Weights of a small transformer language model: width 128, ALiBi.
Each number is 50 + 12 x the weight over its row's rms, rounded and kept within 0 to 99. Layers, rows and columns count from 0. The size before them is the row's rms in percent of the matrix's.

# layer 2 MLP up, 704x128, rms 0.379, rows 114-132, columns 0-127
124:34 60 54 81 60 67 56 41 32 51 42 60 59 40 58 67 69 37 71 60 58 53 52 35 50 52 68 41 54 41 61 47 63 53 55 50 43 60 61 33 56 62 38 48 61 22 53 55 44 65 62 33 48 48 65 24 47 38 71 61 68 45 75 59 75 48 46 44 42 61 48 60 60 81 59 66 48 47 62 55 45 31 35 35 51 48 61 46 72 28 39 42 40 46 53 57 46 64 64 59 56 26 40 56 47 40 46 59 39 55 46 38 45 43 40 25 51 47 47 51 62 36 37 45 53 50 58 40
122:55 34 56 44 39 46 74 38 57 51 37 57 59 42 57 40 42 47 46 70 59 10 43 56 55 56 36 63 61 45 50 57 45 49 69 63 35 58 49 63 38 30 43 56 33 38 39 42 45 54 43 25 32 62 36 46 53 66 48 48 32 64 50 24 41 53 70 48 51 56 51 51 62 30 43 58 52 64 35 55 67 40 57 38 65 46 55 50 42 34 49 67 44 64 64 37 54 57 23 63 59 54 40 47 54 49 43 22 45 52 57 37 64 57 51 33 80 51 40 54 26 63 49 40 36 50 46 37
024:53 45 49 37 55 33 48 73 62 52 45 57 55 44 65 51 48 56 51 54 67 40 36 52 67 81 47 59 72 59 41 53 60 68 54 46 59 52 43 49 57 51 62 50 33 54 63 62 39 69 66 39 72 42 31 54 40 55 18 51 75 32 59 39 54 55 31 29 45 44 39 24 65 40 61 34 64 39 47 33 39 32 51 33 64 52 37 66 40 48 56 65 56 54 46 57 32 35 62 64 55 49 33 51 33 64 41 51 59 47 57 55 52 50 56 44 45 52 68 54 45 62 63 56 50 49 59 17
105:62 52 61 47 48 50 58 31 71 38 51 32 49 78 64 31 70 47 47 44 62 56 49 41 57 59 67 45 43 46 50 39 50 42 66 41 47 67 37 52 48 52 59 58 60 54 63 60 43 13 33 27 58 58 41 69 55 65 50 67 55 55 37 44 31 51 46 66 67 54 35 41 45 54 72 40 44 50 38 41 54 27 43 41 38 46 74 54 39 47 50 71 66 23 41 50 42 29 50 38 70 50 43 50 51 49 37 34 50 42 45 58 62 72 64 51 40 57 32 56 50 27 43 40 58 47 62 51
118:44 48 51 55 50 58 56 37 41 58 49 75 76 41 61 55 46 53 31 52 57 17 60 43 54 37 40 69 75 34 27 56 59 42 60 62 56 73 62 37 50 42 49 55 35 66 43 42 38 48 40 74 53 49 37 73 49 63 26 25 39 51 52 52 74 47 50 55 33 38 50 38 73 36 50 66 59 58 40 36 60 59 50 48 43 55 37 46 45 55 45 32 52 59 58 45 45 67 38 20 48 64 54 50 46 60 55 52 38 55 44 61 55 64 37 54 63 37 44 50 59 42 52 51 59 42 48 80
058:40 40 34 46 50 52 26 46 50 46 25 42 54 51 60 67 52 46 31 40 49 71 72 50 80 29 36 47 37 47 46 52 52 77 42 53 63 46 43 63 53 58 54 70 58 21 50 69 22 71 45 40 50 50 61 59 52 53 46 59 40 65 60 63 52 28 50 39 33 42 67 52 43 53 52 53 49 59 68 59 55 63 59 58 39 48 47 39 71 48 61 53 62 41 69 41 71 62 63 42 61 60 41 57 44 57 37 68 49 53 60 58 56 55 44 43 67 33 41 78 37 39 68 62 56 49 46 49
115:68 44 57 47 39 38 47 53 59 66 46 64 25 50 67 51 45 48 46 33 49 47 70 59 58 41 45 53 59 63 48 28 46 46 58 61 70 45 46 42 68 52 52 69 22 39 42 60 76 73 31 51 51 33 54 51 65 47 34 32 36 53 30 46 58 48 57 30 48 72 45 55 49 44 58 57 56 75 35 57 58 54 45 60 43 71 57 82 59 39 49 43 43 33 43 48 44 42 36 65 42 62 64 34 55 34 52 44 49 76 40 46 27 43 56 59 64 58 61 27 41 48 50 60 48 49 53 60
082:30 68 45 61 50 43 65 63 31 53 61 43 37 57 18 45 36 56 49 36 69 55 28 53 57 64 40 36 49 64 77 81 43 44 41 46 63 49 59 57 31 56 42 54 58 45 63 46 53 37 61 51 65 50 56 47 51 42 59 34 60 46 65 55 35 65 37 55 31 46 46 40 76 40 38 53 47 66 47 51 66 45 56 54 47 34 45 52 57 39 45 47 61 48 57 34 74 50 30 47 57 39 48 63 24 53 57 35 68 54 42 31 34 46 71 64 26 36 42 50 49 34 46 38 46 37 48 41
099:55 59 63 56 49 28 85 62 52 43 37 36 54 52 45 29 57 39 55 47 49 64 48 53 65 61 48 61 66 41 42 45 67 44 68 53 37 48 45 37 52 35 67 47 60 46 78 62 41 30 55 62 56 62 75 72 71 68 41 43 51 43 47 44 54 47 63 59 42 73 57 69 31 22 63 38 52 62 56 50 31 53 40 70 51 35 52 40 43 55 39 41 69 44 63 65 49 44 50 57 47 59 60 39 48 49 31 57 55 39 47 43 53 57 37 66 64 31 58 61 45 44 50 58 32 48 50 75
078:50 65 44 55 56 49 49 53 26 32 39 54 41 40 49 65 71 38 58 36 53 44 53 49 41 72 62 41 50 42 38 53 55 48 30 42 64 53 38 64 39 27 55 44 52 53 64 46 59 56 55 47 37 69 23 53 38 24 61 37 57 51 42 60 60 47 28 58 64 51 69 48 47 56 29 57 37 43 65 59 74 34 48 40 41 48 41 38 44 51 34 46 42 47 72 50 51 75 66 57 68 47 45 69 37 64 68 47 28 65 47 44 20 53 72 73 55 55 47 35 51 58 52 46 53 49 41 56
103:45 78 44 56 69 47 47 60 49 73 63 50 44 53 59 66 49 37 40 49 61 34 41 59 33 55 41 56 40 58 28 58 50 52 46 51 52 33 56 46 53 61 40 35 39 65 55 55 65 48 55 39 53 50 59 65 50 56 30 49 63 54 47 55 60 40 60 53 46 56 48 49 34 32 57 58 48 49 63 47 49 64 36 46 61 57 35 45 32 50 27 38 38 54 46 39 64 50 60 59 44 45 42 50 65 32 53 80 66 60 71 52 36 39 44 57 66 46 64 54 35 28 44 48 19 24 94 61
120:59 53 44 50 28 36 69 46 62 20 46 51 76 51 34 59 54 41 61 29 43 35 55 41 49 43 57 51 32 61 50 48 63 47 53 36 73 27 48 59 53 47 51 38 51 50 71 50 57 31 47 51 60 41 35 58 58 61 57 45 62 56 70 36 34 37 43 62 45 44 38 69 80 56 46 46 61 57 41 31 21 53 39 53 53 73 42 54 47 42 30 39 59 65 35 51 45 61 49 30 52 48 52 57 68 58 47 69 68 58 44 52 42 49 62 29 46 41 42 50 47 45 36 67 47 67 76 49
075:43 56 51 35 49 42 40 36 43 41 57 65 62 41 36 89 42 50 60 46 44 69 35 42 46 36 30 45 62 51 54 49 51 41 37 60 55 52 41 19 54 64 40 37 42 24 55 49 63 42 32 58 46 47 54 82 39 47 56 66 45 39 40 65 58 43 55 48 59 48 54 49 55 42 55 46 58 30 42 46 56 39 40 56 48 52 70 34 62 69 63 48 49 45 53 38 56 45 56 70 44 58 81 43 41 73 51 64 61 59 46 46 58 40 66 41 28 45 53 58 25 55 39 30 56 50 61 24
104:41 57 59 47 34 36 62 38 40 56 69 44 58 49 53 44 31 60 20 52 52 50 55 55 59 30 17 27 54 51 35 52 54 67 58 46 33 56 49 55 51 30 44 42 41 64 54 63 75 58 44 34 45 53 41 42 67 50 51 41 54 68 48 33 45 46 38 54 48 52 50 42 49 59 31 55 55 51 44 61 52 59 59 41 46 51 60 58 36 38 56 43 66 31 58 65 41 66 70 18 29 51 35 44 39 71 59 31 35 63 35 41 53 59 53 45 52 55 60 76 49 54 52 33 23 66 42 58
100:52 36 60 62 47 41 57 36 61 52 27 34 50 64 55 50 52 52 33 36 35 37 49 45 57 43 67 43 45 47 43 31 51 47 59 50 64 56 37 63 63 61 34 66 50 35 66 51 29 46 46 56 53 52 45 38 63 66 49 51 38 39 49 53 60 34 43 45 46 64 26 42 58 56 55 47 40 53 52 75 58 44 42 64 19 45 58 37 65 35 54 46 64 26 52 29 44 48 79 35 48 32 55 61 56 33 50 43 27 60 75 56 52 21 45 64 39 41 28 60 45 57 61 50 27 40 41 42
117:33 38 55 47 34 56 28 41 39 45 70 51 28 75 54 68 49 58 38 48 41 58 80 79 42 50 48 39 47 41 52 46 51 56 35 49 47 38 50 76 17 45 56 50 55 73 40 60 37 50 41 33 57 58 61 35 58 38 62 34 45 50 27 48 35 38 65 59 89 58 54 50 66 45 37 55 57 56 41 63 39 58 60 28 36 46 54 41 43 50 65 43 46 51 52 32 37 64 45 44 31 61 67 45 49 52 54 44 40 38 48 46 39 55 58 60 50 54 55 61 34 37 60 50 57 46 59 59
043:34 62 49 37 33 61 59 66 25 49 41 33 66 41 42 46 61 47 71 44 63 66 45 60 44 64 44 47 45 49 43 64 65 70 43 41 51 58 69 55 54 45 41 39 36 46 61 66 50 54 42 40 60 53 28 51 55 51 55 43 39 36 46 43 75 62 27 42 49 65 46 50 68 37 64 40 54 41 54 47 31 70 48 39 70 53 61 33 35 31 58 58 65 43 48 54 40 35 81 56 33 39 48 67 50 20 58 38 42 51 74 42 38 65 36 58 51 42 46 56 39 52 45 63 44 49 31 42
116:35 57 59 42 46 59 59 58 40 37 52 33 59 44 49 81 76 51 47 50 37 37 28 41 54 53 59 56 42 55 59 66 48 49 48 34 65 30 49 55 19 57 42 39 39 59 42 35 46 38 41 58 42 51 56 49 14 50 52 55 54 51 62 83 55 66 53 67 41 39 58 52 54 57 58 68 24 57 45 45 81 60 52 48 50 30 46 48 55 60 55 60 66 50 51 47 59 51 38 71 44 46 42 47 24 43 41 36 43 70 35 38 41 54 42 47 33 63 65 49 41 49 51 53 42 54 51 75
113:29 64 46 64 37 50 47 77 31 53 35 31 43 51 55 69 36 41 53 60 47 45 41 41 46 43 45 47 38 64 32 46 65 52 43 34 40 36 59 60 56 44 32 49 46 36 47 35 44 54 48 64 65 59 57 49 47 39 53 68 42 58 39 61 65 56 59 47 41 30 34 48 29 46 49 65 45 46 34 46 55 44 47 69 36 41 47 35 92 33 46 57 43 64 63 43 52 72 53 39 73 31 52 48 44 62 56 56 63 61 36 55 45 69 36 41 31 41 44 54 44 67 66 64 47 30 41 35
# layer 2 MLP down (transposed), 704x128, rms 0.15, rows 114-131, columns 0-127
106:62 60 50 49 46 31 54 49 49 54 55 35 45 61 55 65 47 78 42 52 31 51 37 53 49 42 37 49 24 47 62 28 40 69 52 64 37 48 49 43 64 41 69 51 61 47 40 51 33 20 60 59 57 51 51 67 39 64 47 48 63 46 34 37 39 67 50 36 53 36 48 54 46 24 45 39 44 58 18 48 46 48 64 45 51 49 47 71 19 55 57 64 65 67 61 46 65 46 48 48 56 66 48 53 49 71 35 42 51 47 45 69 48 34 45 58 42 46 52 78 48 72 65 77 49 47 53 47
095:66 65 43 56 56 51 40 65 50 62 51 50 56 40 48 57 49 43 45 46 47 79 55 32 61 44 57 28 33 43 59 30 54 41 38 34 36 47 37 52 42 80 64 28 51 43 65 43 51 36 54 64 77 52 62 58 42 53 59 37 59 20 58 78 55 50 32 47 51 72 27 42 59 56 45 45 42 39 59 58 52 47 44 49 39 43 30 67 58 57 51 42 60 50 42 48 46 33 76 66 49 62 70 60 59 47 57 69 66 45 42 36 36 44 46 65 27 48 55 37 68 33 49 49 57 44 59 44
024:54 31 23 39 48 51 54 29 47 26 35 74 34 49 62 29 55 56 61 56 29 68 59 51 56 62 40 39 48 65 37 47 50 62 48 48 68 19 59 38 63 42 65 55 40 39 65 53 34 63 59 43 51 47 33 51 64 59 37 53 56 56 48 67 42 60 43 56 35 40 71 58 42 51 59 56 44 46 50 62 40 72 60 56 48 52 44 73 63 59 58 59 39 30 51 39 32 57 42 55 54 59 41 54 55 55 34 69 57 49 59 48 66 50 47 26 43 64 39 47 56 12 40 57 54 64 56 44
099:55 45 36 61 50 39 47 68 45 54 57 50 48 41 53 79 49 45 53 36 59 60 34 49 54 49 47 69 32 45 63 55 66 53 41 33 58 24 62 23 33 65 74 35 47 51 40 29 53 73 53 73 53 58 53 44 34 54 54 45 32 39 61 36 62 53 51 23 49 44 48 55 71 52 53 36 69 46 49 68 47 41 40 60 41 61 49 46 59 38 56 43 46 57 52 64 41 59 65 65 24 56 58 40 26 50 70 56 41 55 37 67 35 45 45 47 52 66 62 25 38 63 35 50 64 43 44 60
123:60 58 47 46 78 55 27 56 44 53 47 56 59 64 40 60 62 54 56 62 33 67 60 52 53 56 63 52 45 59 49 55 70 63 47 65 50 31 48 46 31 46 41 33 51 47 61 56 53 48 54 22 70 65 44 55 63 42 70 37 43 56 50 52 61 14 49 58 46 43 45 54 67 46 26 41 33 57 45 59 51 49 54 45 34 56 35 45 67 47 42 53 60 54 55 56 59 37 53 44 42 57 49 47 47 36 57 40 49 37 74 50 45 59 51 46 46 33 48 14 45 81 46 27 16 65 48 60
057:42 28 59 41 54 59 58 50 56 57 39 15 35 33 41 37 57 46 41 51 39 46 38 59 58 49 29 48 67 50 77 65 48 56 47 46 58 52 44 54 31 56 66 53 47 43 67 42 44 64 70 28 53 62 62 65 37 61 40 61 50 58 58 51 43 64 56 54 51 52 64 25 37 74 33 39 44 59 56 64 55 56 16 52 58 42 38 48 21 59 38 61 38 42 57 52 44 42 59 38 71 46 53 56 53 60 51 55 46 57 52 66 46 59 57 42 55 54 43 78 59 33 24 52 51 40 29 58
108:43 55 55 69 73 42 41 55 51 55 62 45 62 67 62 49 54 31 58 55 60 71 57 29 73 54 30 46 59 28 34 41 73 40 61 42 48 47 33 65 49 41 68 44 42 48 74 41 76 43 60 58 57 43 67 45 51 52 65 49 19 34 56 46 59 55 44 55 46 73 49 16 54 58 33 43 44 21 66 59 40 61 37 65 36 52 49 31 59 54 64 45 55 61 58 44 38 52 52 49 46 46 56 63 34 55 52 39 56 34 54 47 50 60 40 35 48 52 62 38 39 42 41 43 44 32 62 44
092:45 44 55 67 62 58 58 47 60 19 50 47 63 51 57 58 48 17 66 52 55 75 43 60 51 39 66 57 54 50 74 62 49 54 52 58 37 54 58 50 72 48 46 41 59 42 49 34 57 26 62 45 51 44 44 50 48 36 61 77 34 53 40 66 40 56 56 72 56 54 39 54 35 67 32 46 47 50 55 50 51 76 46 25 53 31 30 28 44 46 44 35 50 50 33 78 36 61 41 62 58 49 55 41 46 27 55 53 52 41 55 48 38 48 48 56 60 21 55 57 55 36 70 63 51 49 58 37
106:59 39 55 59 44 66 42 40 72 55 69 65 51 47 28 51 41 61 49 31 60 38 65 57 69 53 43 67 44 52 59 52 38 49 37 57 44 68 47 52 61 60 53 78 49 42 48 66 67 39 49 43 39 41 40 53 52 44 58 73 17 65 68 36 41 55 67 55 48 54 43 41 49 66 48 74 38 75 59 37 45 27 54 61 53 40 52 46 41 55 50 38 45 41 51 24 58 60 53 51 54 39 38 67 31 34 57 52 56 35 41 54 48 57 62 47 77 40 41 59 49 32 27 42 44 52 25 51
073:69 41 40 59 42 59 51 43 63 56 55 40 57 48 48 31 27 47 50 47 39 51 47 62 73 43 59 69 64 77 73 48 48 62 48 61 26 50 54 46 51 55 28 36 42 70 43 56 62 38 45 58 65 48 70 51 24 76 31 65 25 44 46 59 47 48 49 43 47 67 41 51 38 61 64 52 68 72 37 37 42 59 36 53 55 45 66 66 47 32 59 44 36 55 41 31 43 32 43 60 30 68 49 41 50 50 35 39 55 40 60 60 66 39 29 42 62 49 61 51 54 36 54 61 47 46 53 57
101:57 39 59 48 40 56 42 45 50 49 28 57 38 62 51 42 58 53 50 45 33 77 36 62 46 57 69 29 51 30 47 53 42 46 60 37 45 49 26 61 36 63 57 49 48 39 66 54 34 46 58 61 48 43 67 52 57 44 65 41 06 46 59 48 63 39 52 46 56 49 40 53 42 72 65 56 51 56 54 66 53 26 60 70 41 65 30 67 72 46 52 52 75 70 33 51 51 47 55 46 55 58 66 36 50 74 40 47 62 48 36 51 46 54 66 46 51 31 62 35 54 43 60 28 51 29 38 45
113:52 41 44 67 32 66 44 56 51 59 57 58 46 55 42 42 38 47 43 50 68 48 38 36 47 51 69 53 37 63 40 61 32 48 44 51 60 53 62 77 48 13 47 51 69 62 61 65 65 64 44 76 64 42 46 43 42 64 38 60 63 40 45 44 63 58 57 50 60 53 47 47 41 47 48 44 38 39 20 47 55 52 59 30 66 28 50 46 40 64 48 35 57 35 41 53 50 66 67 42 45 62 68 56 70 65 53 35 27 45 31 35 42 30 43 59 42 50 25 67 44 51 46 63 65 69 51 44
083:33 56 56 35 62 42 49 67 65 78 54 25 35 51 54 29 75 46 27 39 47 47 72 45 37 39 65 41 36 70 56 66 53 42 43 35 48 51 60 58 50 41 66 65 71 56 40 47 27 58 54 36 32 47 57 39 30 57 66 43 46 54 68 51 45 53 63 46 35 47 54 57 65 62 48 61 55 66 40 51 22 61 64 52 38 69 57 59 57 41 40 48 40 48 37 50 60 39 29 56 42 57 48 59 52 42 47 53 45 53 48 54 34 78 44 50 27 46 40 70 47 60 66 42 37 52 60 49
106:50 64 61 82 61 66 36 61 36 60 45 48 68 43 57 51 72 54 53 35 49 30 50 27 35 46 36 46 21 32 42 67 46 47 63 64 65 44 34 73 46 62 54 65 38 40 45 24 49 46 46 51 48 72 69 49 33 44 25 60 42 57 49 57 49 67 66 50 59 34 72 32 47 61 46 45 47 52 46 52 58 44 60 58 53 42 55 37 54 56 50 55 57 33 51 63 45 59 54 51 54 32 58 60 42 54 28 32 61 73 52 36 53 41 49 66 42 27 55 45 51 65 52 42 49 42 68 40
097:56 37 32 51 76 43 65 38 59 42 73 52 39 29 38 39 46 58 60 49 73 49 57 72 65 57 53 66 57 40 61 54 40 46 41 44 61 28 56 61 36 46 42 65 54 52 50 54 57 48 58 45 70 64 66 46 40 57 51 29 45 48 78 43 43 65 39 51 57 47 58 63 55 47 37 43 76 37 58 63 62 37 46 40 30 36 41 60 43 60 58 42 34 36 40 32 33 37 60 53 33 60 31 44 49 42 50 64 40 53 52 65 65 58 40 53 35 43 43 38 39 56 44 68 70 20 33 48
107:67 45 57 53 60 32 64 64 40 48 35 44 48 35 32 31 58 49 73 53 57 42 12 33 65 48 58 59 64 45 54 43 58 35 42 45 53 76 47 53 65 55 45 45 44 43 46 48 57 52 49 52 25 55 61 63 62 61 50 66 60 35 57 60 65 48 47 43 17 35 55 36 21 52 68 34 45 33 43 56 64 36 45 64 57 53 49 40 36 41 51 29 52 36 53 73 68 42 51 40 50 71 48 53 72 55 54 52 55 55 47 63 53 51 35 35 55 43 39 49 57 48 64 53 54 78 36 50
049:63 37 43 54 49 46 41 35 74 47 50 56 64 47 57 48 44 53 41 50 41 50 55 45 75 55 50 46 33 58 39 40 53 51 52 42 59 41 41 55 39 41 54 68 71 65 46 39 48 56 67 51 51 39 59 40 57 55 36 35 53 59 48 43 25 47 77 52 50 53 36 50 33 48 35 54 50 54 40 32 65 41 41 46 17 67 51 73 57 62 62 41 26 67 52 48 61 72 63 42 65 77 42 32 45 57 41 76 54 49 42 62 53 43 73 22 55 60 58 44 52 28 58 39 25 51 40 51
109:52 51 43 62 73 36 52 51 67 39 64 60 48 66 09 18 38 47 61 37 66 33 68 63 58 46 31 43 38 52 40 58 39 53 52 61 46 29 56 50 48 37 47 75 46 49 71 73 59 50 32 44 52 55 53 50 61 63 37 40 50 37 41 64 36 50 44 47 57 63 51 70 77 30 39 37 51 50 49 50 39 39 54 54 46 47 62 48 40 46 62 68 21 47 55 57 42 53 56 56 44 54 52 52 59 66 42 41 48 40 55 43 58 48 59 64 44 54 33 46 51 45 52 77 24 57 58 33
# layer 2 MLP gate, 704x128, rms 0.365, rows 115-132, columns 0-127
104:40 58 52 52 59 44 22 42 49 60 37 24 41 55 06 47 40 56 49 23 47 52 60 37 61 56 48 18 34 40 67 51 27 60 48 45 68 31 56 57 56 54 39 53 56 47 48 71 50 50 62 70 23 34 70 49 72 39 70 43 56 29 61 62 59 51 48 37 53 43 48 29 54 63 53 51 50 58 63 45 49 76 68 63 48 48 51 44 42 54 42 43 54 59 39 51 56 45 54 62 47 55 54 41 45 42 51 54 46 59 64 60 41 49 39 33 53 51 41 49 37 65 65 54 36 57 64 62
026:38 62 33 53 58 53 19 69 57 54 65 53 74 45 38 61 51 40 58 37 73 40 45 39 57 61 49 61 78 46 61 27 63 62 46 47 60 45 46 51 51 61 55 54 25 49 35 48 39 41 48 43 47 43 59 43 40 44 31 50 51 41 70 35 53 51 39 32 43 22 45 47 59 51 41 38 54 54 61 40 60 47 61 57 64 73 28 59 56 46 42 38 52 51 58 56 38 16 74 42 51 54 45 28 24 50 48 45 41 49 63 61 41 46 65 41 41 47 64 63 49 78 50 54 56 38 51 37
107:53 56 50 48 55 62 71 49 51 56 34 52 46 36 44 35 45 47 67 44 53 56 50 54 59 56 63 45 50 55 63 63 42 48 40 46 47 30 38 47 60 51 53 36 44 44 42 58 84 74 48 54 77 46 64 31 68 52 51 43 58 37 32 65 24 57 31 66 27 30 37 41 51 50 44 46 54 71 54 55 45 27 55 47 75 31 30 31 56 38 61 45 60 47 55 47 29 49 62 30 41 56 37 45 41 35 29 42 58 51 54 53 35 69 44 57 44 48 61 36 63 39 52 40 59 27 56 33
116:33 48 34 63 41 55 54 46 58 45 51 41 48 53 69 49 54 52 50 42 35 51 26 47 26 20 64 52 35 62 45 38 62 56 58 37 19 57 53 59 64 68 44 44 47 35 54 49 66 63 68 39 43 56 39 44 41 43 29 55 53 61 36 28 39 46 19 33 37 43 44 64 36 49 65 55 40 35 34 20 51 45 35 50 63 58 68 68 40 61 69 70 44 46 50 50 45 54 59 34 39 40 64 49 54 61 42 64 51 56 30 62 52 41 50 50 51 51 50 45 39 34 43 70 42 34 40 46
051:47 43 59 43 54 26 63 51 49 57 38 34 59 24 51 54 49 48 53 49 48 53 50 62 46 42 39 70 67 51 38 70 43 35 36 56 28 42 56 58 33 55 66 50 58 47 37 40 41 38 42 44 59 60 43 43 40 54 70 52 65 25 23 47 55 52 42 56 54 56 40 64 39 44 58 31 66 25 31 52 69 38 36 45 40 60 47 63 62 28 58 37 49 67 40 47 43 41 66 52 41 64 47 47 60 55 77 46 62 59 59 48 43 39 60 62 37 62 62 42 56 60 22 51 72 47 21 57
106:50 45 45 79 71 63 56 50 52 45 55 64 46 43 46 53 62 48 54 70 57 73 21 41 72 53 69 42 38 37 35 55 37 64 40 34 39 52 67 40 56 43 33 52 70 34 28 48 44 59 70 41 40 50 57 37 31 51 66 64 62 41 53 61 37 52 34 66 41 43 30 45 37 80 35 47 33 53 62 56 40 46 53 36 57 28 37 52 43 76 41 49 34 54 47 52 42 55 33 56 46 32 46 52 50 58 45 49 36 47 51 53 37 57 48 62 33 39 75 57 59 55 59 53 45 65 57 39
084:52 51 67 55 61 75 45 42 37 58 55 51 65 48 50 66 59 46 49 68 32 49 65 48 38 60 65 54 31 52 39 53 32 48 30 51 40 51 50 22 54 35 41 67 59 47 46 63 43 51 44 59 47 37 57 48 73 46 24 65 35 50 45 59 51 52 34 67 69 67 45 65 68 31 52 49 58 38 59 58 27 42 49 59 48 38 58 48 34 49 48 62 50 44 38 42 32 35 64 67 31 32 60 53 71 57 57 45 55 43 51 61 49 59 45 37 73 47 57 75 65 25 71 43 49 68 61 49
110:59 48 47 57 57 60 47 75 32 71 52 66 58 31 50 51 41 47 38 39 52 35 53 40 35 33 41 45 69 31 51 40 67 51 33 42 43 59 65 41 56 69 37 51 32 36 45 60 39 50 41 65 56 36 51 55 54 65 52 63 47 55 48 40 51 47 42 46 48 68 41 70 41 51 55 75 49 57 36 49 47 38 81 29 43 64 50 63 59 44 55 50 34 51 28 45 48 59 38 70 41 52 35 60 23 58 67 56 47 47 25 70 64 43 43 29 55 38 35 54 50 46 21 43 39 67 47 52
066:28 36 49 68 56 62 41 43 61 44 61 67 57 42 30 43 66 57 65 43 66 59 69 41 49 55 67 56 29 48 40 40 55 63 64 34 60 64 44 41 58 54 54 20 58 39 32 18 56 57 67 49 44 47 46 48 45 69 67 47 55 55 50 47 45 43 67 52 41 48 38 41 33 51 43 49 48 76 33 60 53 39 42 53 58 43 64 57 37 46 33 66 65 53 29 53 36 66 47 44 47 67 73 45 54 48 59 29 32 46 42 51 36 52 55 49 55 69 56 44 78 39 79 54 51 45 45 47
109:46 72 29 46 50 65 39 71 62 44 85 63 36 46 76 60 45 40 52 43 56 64 45 45 50 49 53 72 58 53 28 39 51 55 73 52 46 54 48 47 41 28 48 52 42 57 49 57 34 58 56 25 41 57 62 63 31 52 49 38 52 50 73 33 56 45 54 54 61 62 52 63 44 34 47 60 50 42 56 56 52 52 34 60 63 57 30 53 35 48 44 38 45 66 53 49 53 56 40 41 52 51 59 34 51 28 72 79 76 51 29 30 35 45 30 60 55 73 51 52 68 51 41 48 48 48 42 40
122:61 27 51 46 43 55 43 46 18 63 34 56 57 44 54 70 50 54 65 77 45 64 72 27 42 41 48 57 44 32 35 48 55 61 34 56 36 70 39 30 74 61 47 38 33 33 40 58 29 41 64 45 51 45 22 66 47 66 06 42 59 58 40 48 68 57 53 41 54 40 46 54 39 59 47 45 63 53 45 51 48 55 53 60 36 60 56 53 65 43 46 42 46 47 71 49 36 57 42 46 47 40 50 35 44 47 40 56 46 66 51 73 46 53 41 48 48 40 31 42 41 49 60 39 43 34 46 50
080:70 44 62 57 59 38 48 53 59 58 38 54 35 33 49 23 67 60 45 69 58 31 56 48 65 59 63 45 29 57 44 68 58 46 34 45 42 48 68 70 49 23 70 59 67 70 43 60 45 52 46 43 43 70 55 47 52 46 47 35 54 64 53 38 47 45 53 45 39 60 43 50 56 56 42 63 55 80 41 34 22 64 50 45 45 48 57 71 47 45 43 51 41 49 38 39 54 52 53 56 57 56 35 75 67 51 76 32 27 47 51 44 37 54 42 44 46 70 41 43 67 53 75 60 38 60 61 57
109:69 36 46 54 57 28 46 50 48 45 58 58 28 52 35 33 15 50 49 55 63 59 39 55 48 34 47 25 63 48 53 40 58 43 44 47 28 68 67 32 49 19 60 35 35 51 38 65 52 51 39 35 52 40 43 72 64 51 43 39 54 41 43 58 53 33 34 59 63 66 39 48 28 52 62 55 70 62 53 68 47 67 45 60 32 57 33 31 41 29 65 67 52 37 60 57 54 32 57 72 36 57 47 42 58 62 66 57 50 42 38 56 44 38 45 45 48 54 54 47 46 48 67 63 53 61 57 56
097:52 33 42 53 71 51 43 46 54 46 72 86 55 53 47 49 34 54 78 60 90 43 43 39 46 54 43 48 45 49 55 53 53 39 43 41 51 35 47 71 21 66 67 51 67 48 57 54 53 50 48 48 53 56 78 80 25 37 54 39 51 64 60 32 40 48 48 51 48 54 57 56 39 54 59 52 46 51 43 53 66 58 38 39 48 56 55 60 55 51 65 50 32 56 38 45 48 35 67 67 32 55 61 64 53 58 37 40 51 43 50 60 59 63 44 37 34 49 53 51 18 73 53 55 45 45 48 66
115:49 54 46 71 57 41 62 54 57 65 41 65 36 31 55 41 42 46 39 67 31 67 58 51 62 70 37 34 34 63 49 53 49 41 49 52 52 61 57 54 76 36 38 52 37 47 61 42 39 59 44 61 67 49 41 26 56 58 42 52 59 41 66 27 37 55 55 48 50 56 33 42 38 60 36 34 73 45 36 53 61 52 62 63 39 43 60 55 32 53 53 55 47 48 40 70 67 49 16 43 44 61 56 45 68 40 50 72 64 37 54 54 27 46 57 42 35 61 49 54 64 79 55 55 35 44 45 22
045:44 50 37 50 53 45 61 55 65 39 50 64 44 45 57 63 36 43 36 43 35 33 65 40 56 33 60 62 38 55 39 38 66 40 54 64 42 45 50 41 33 65 37 52 64 75 45 54 45 25 56 42 47 49 46 58 46 37 51 52 46 41 68 47 35 38 63 60 48 38 40 61 24 56 25 67 28 53 38 29 68 39 32 64 24 62 67 60 48 77 47 63 53 59 45 63 53 65 35 53 51 64 48 41 47 43 44 72 54 46 37 52 56 41 61 23 63 79 49 55 54 55 62 34 45 49 40 53
117:60 29 46 61 44 64 56 56 51 74 56 40 59 38 58 30 75 54 41 52 40 46 47 58 34 44 34 63 46 24 47 41 43 39 55 55 38 55 76 39 48 64 49 53 51 45 34 53 51 36 48 45 50 51 28 39 45 52 33 62 30 43 48 48 54 48 46 57 40 53 55 45 25 47 31 61 31 29 16 62 46 48 47 54 30 38 62 56 55 46 40 40 65 43 47 58 51 36 47 49 45 47 38 72 32 45 60 71 42 44 66 63 25 74 44 52 65 61 53 41 42 48 40 44 21 59 47 62
114:57 17 56 48 51 29 38 53 50 60 43 66 50 44 59 40 49 54 80 46 51 71 64 51 51 60 64 39 55 36 53 57 21 49 26 65 65 47 48 59 71 50 63 60 44 32 65 53 47 44 29 52 33 44 49 53 74 59 62 31 46 53 55 70 34 46 45 49 44 58 40 60 57 51 34 33 61 57 55 35 62 61 42 56 48 64 44 53 62 47 61 47 40 69 32 39 45 39 43 55 67 67 52 46 24 69 48 71 55 37 57 57 47 32 49 34 67 36 37 41 38 68 40 58 39 50 50 50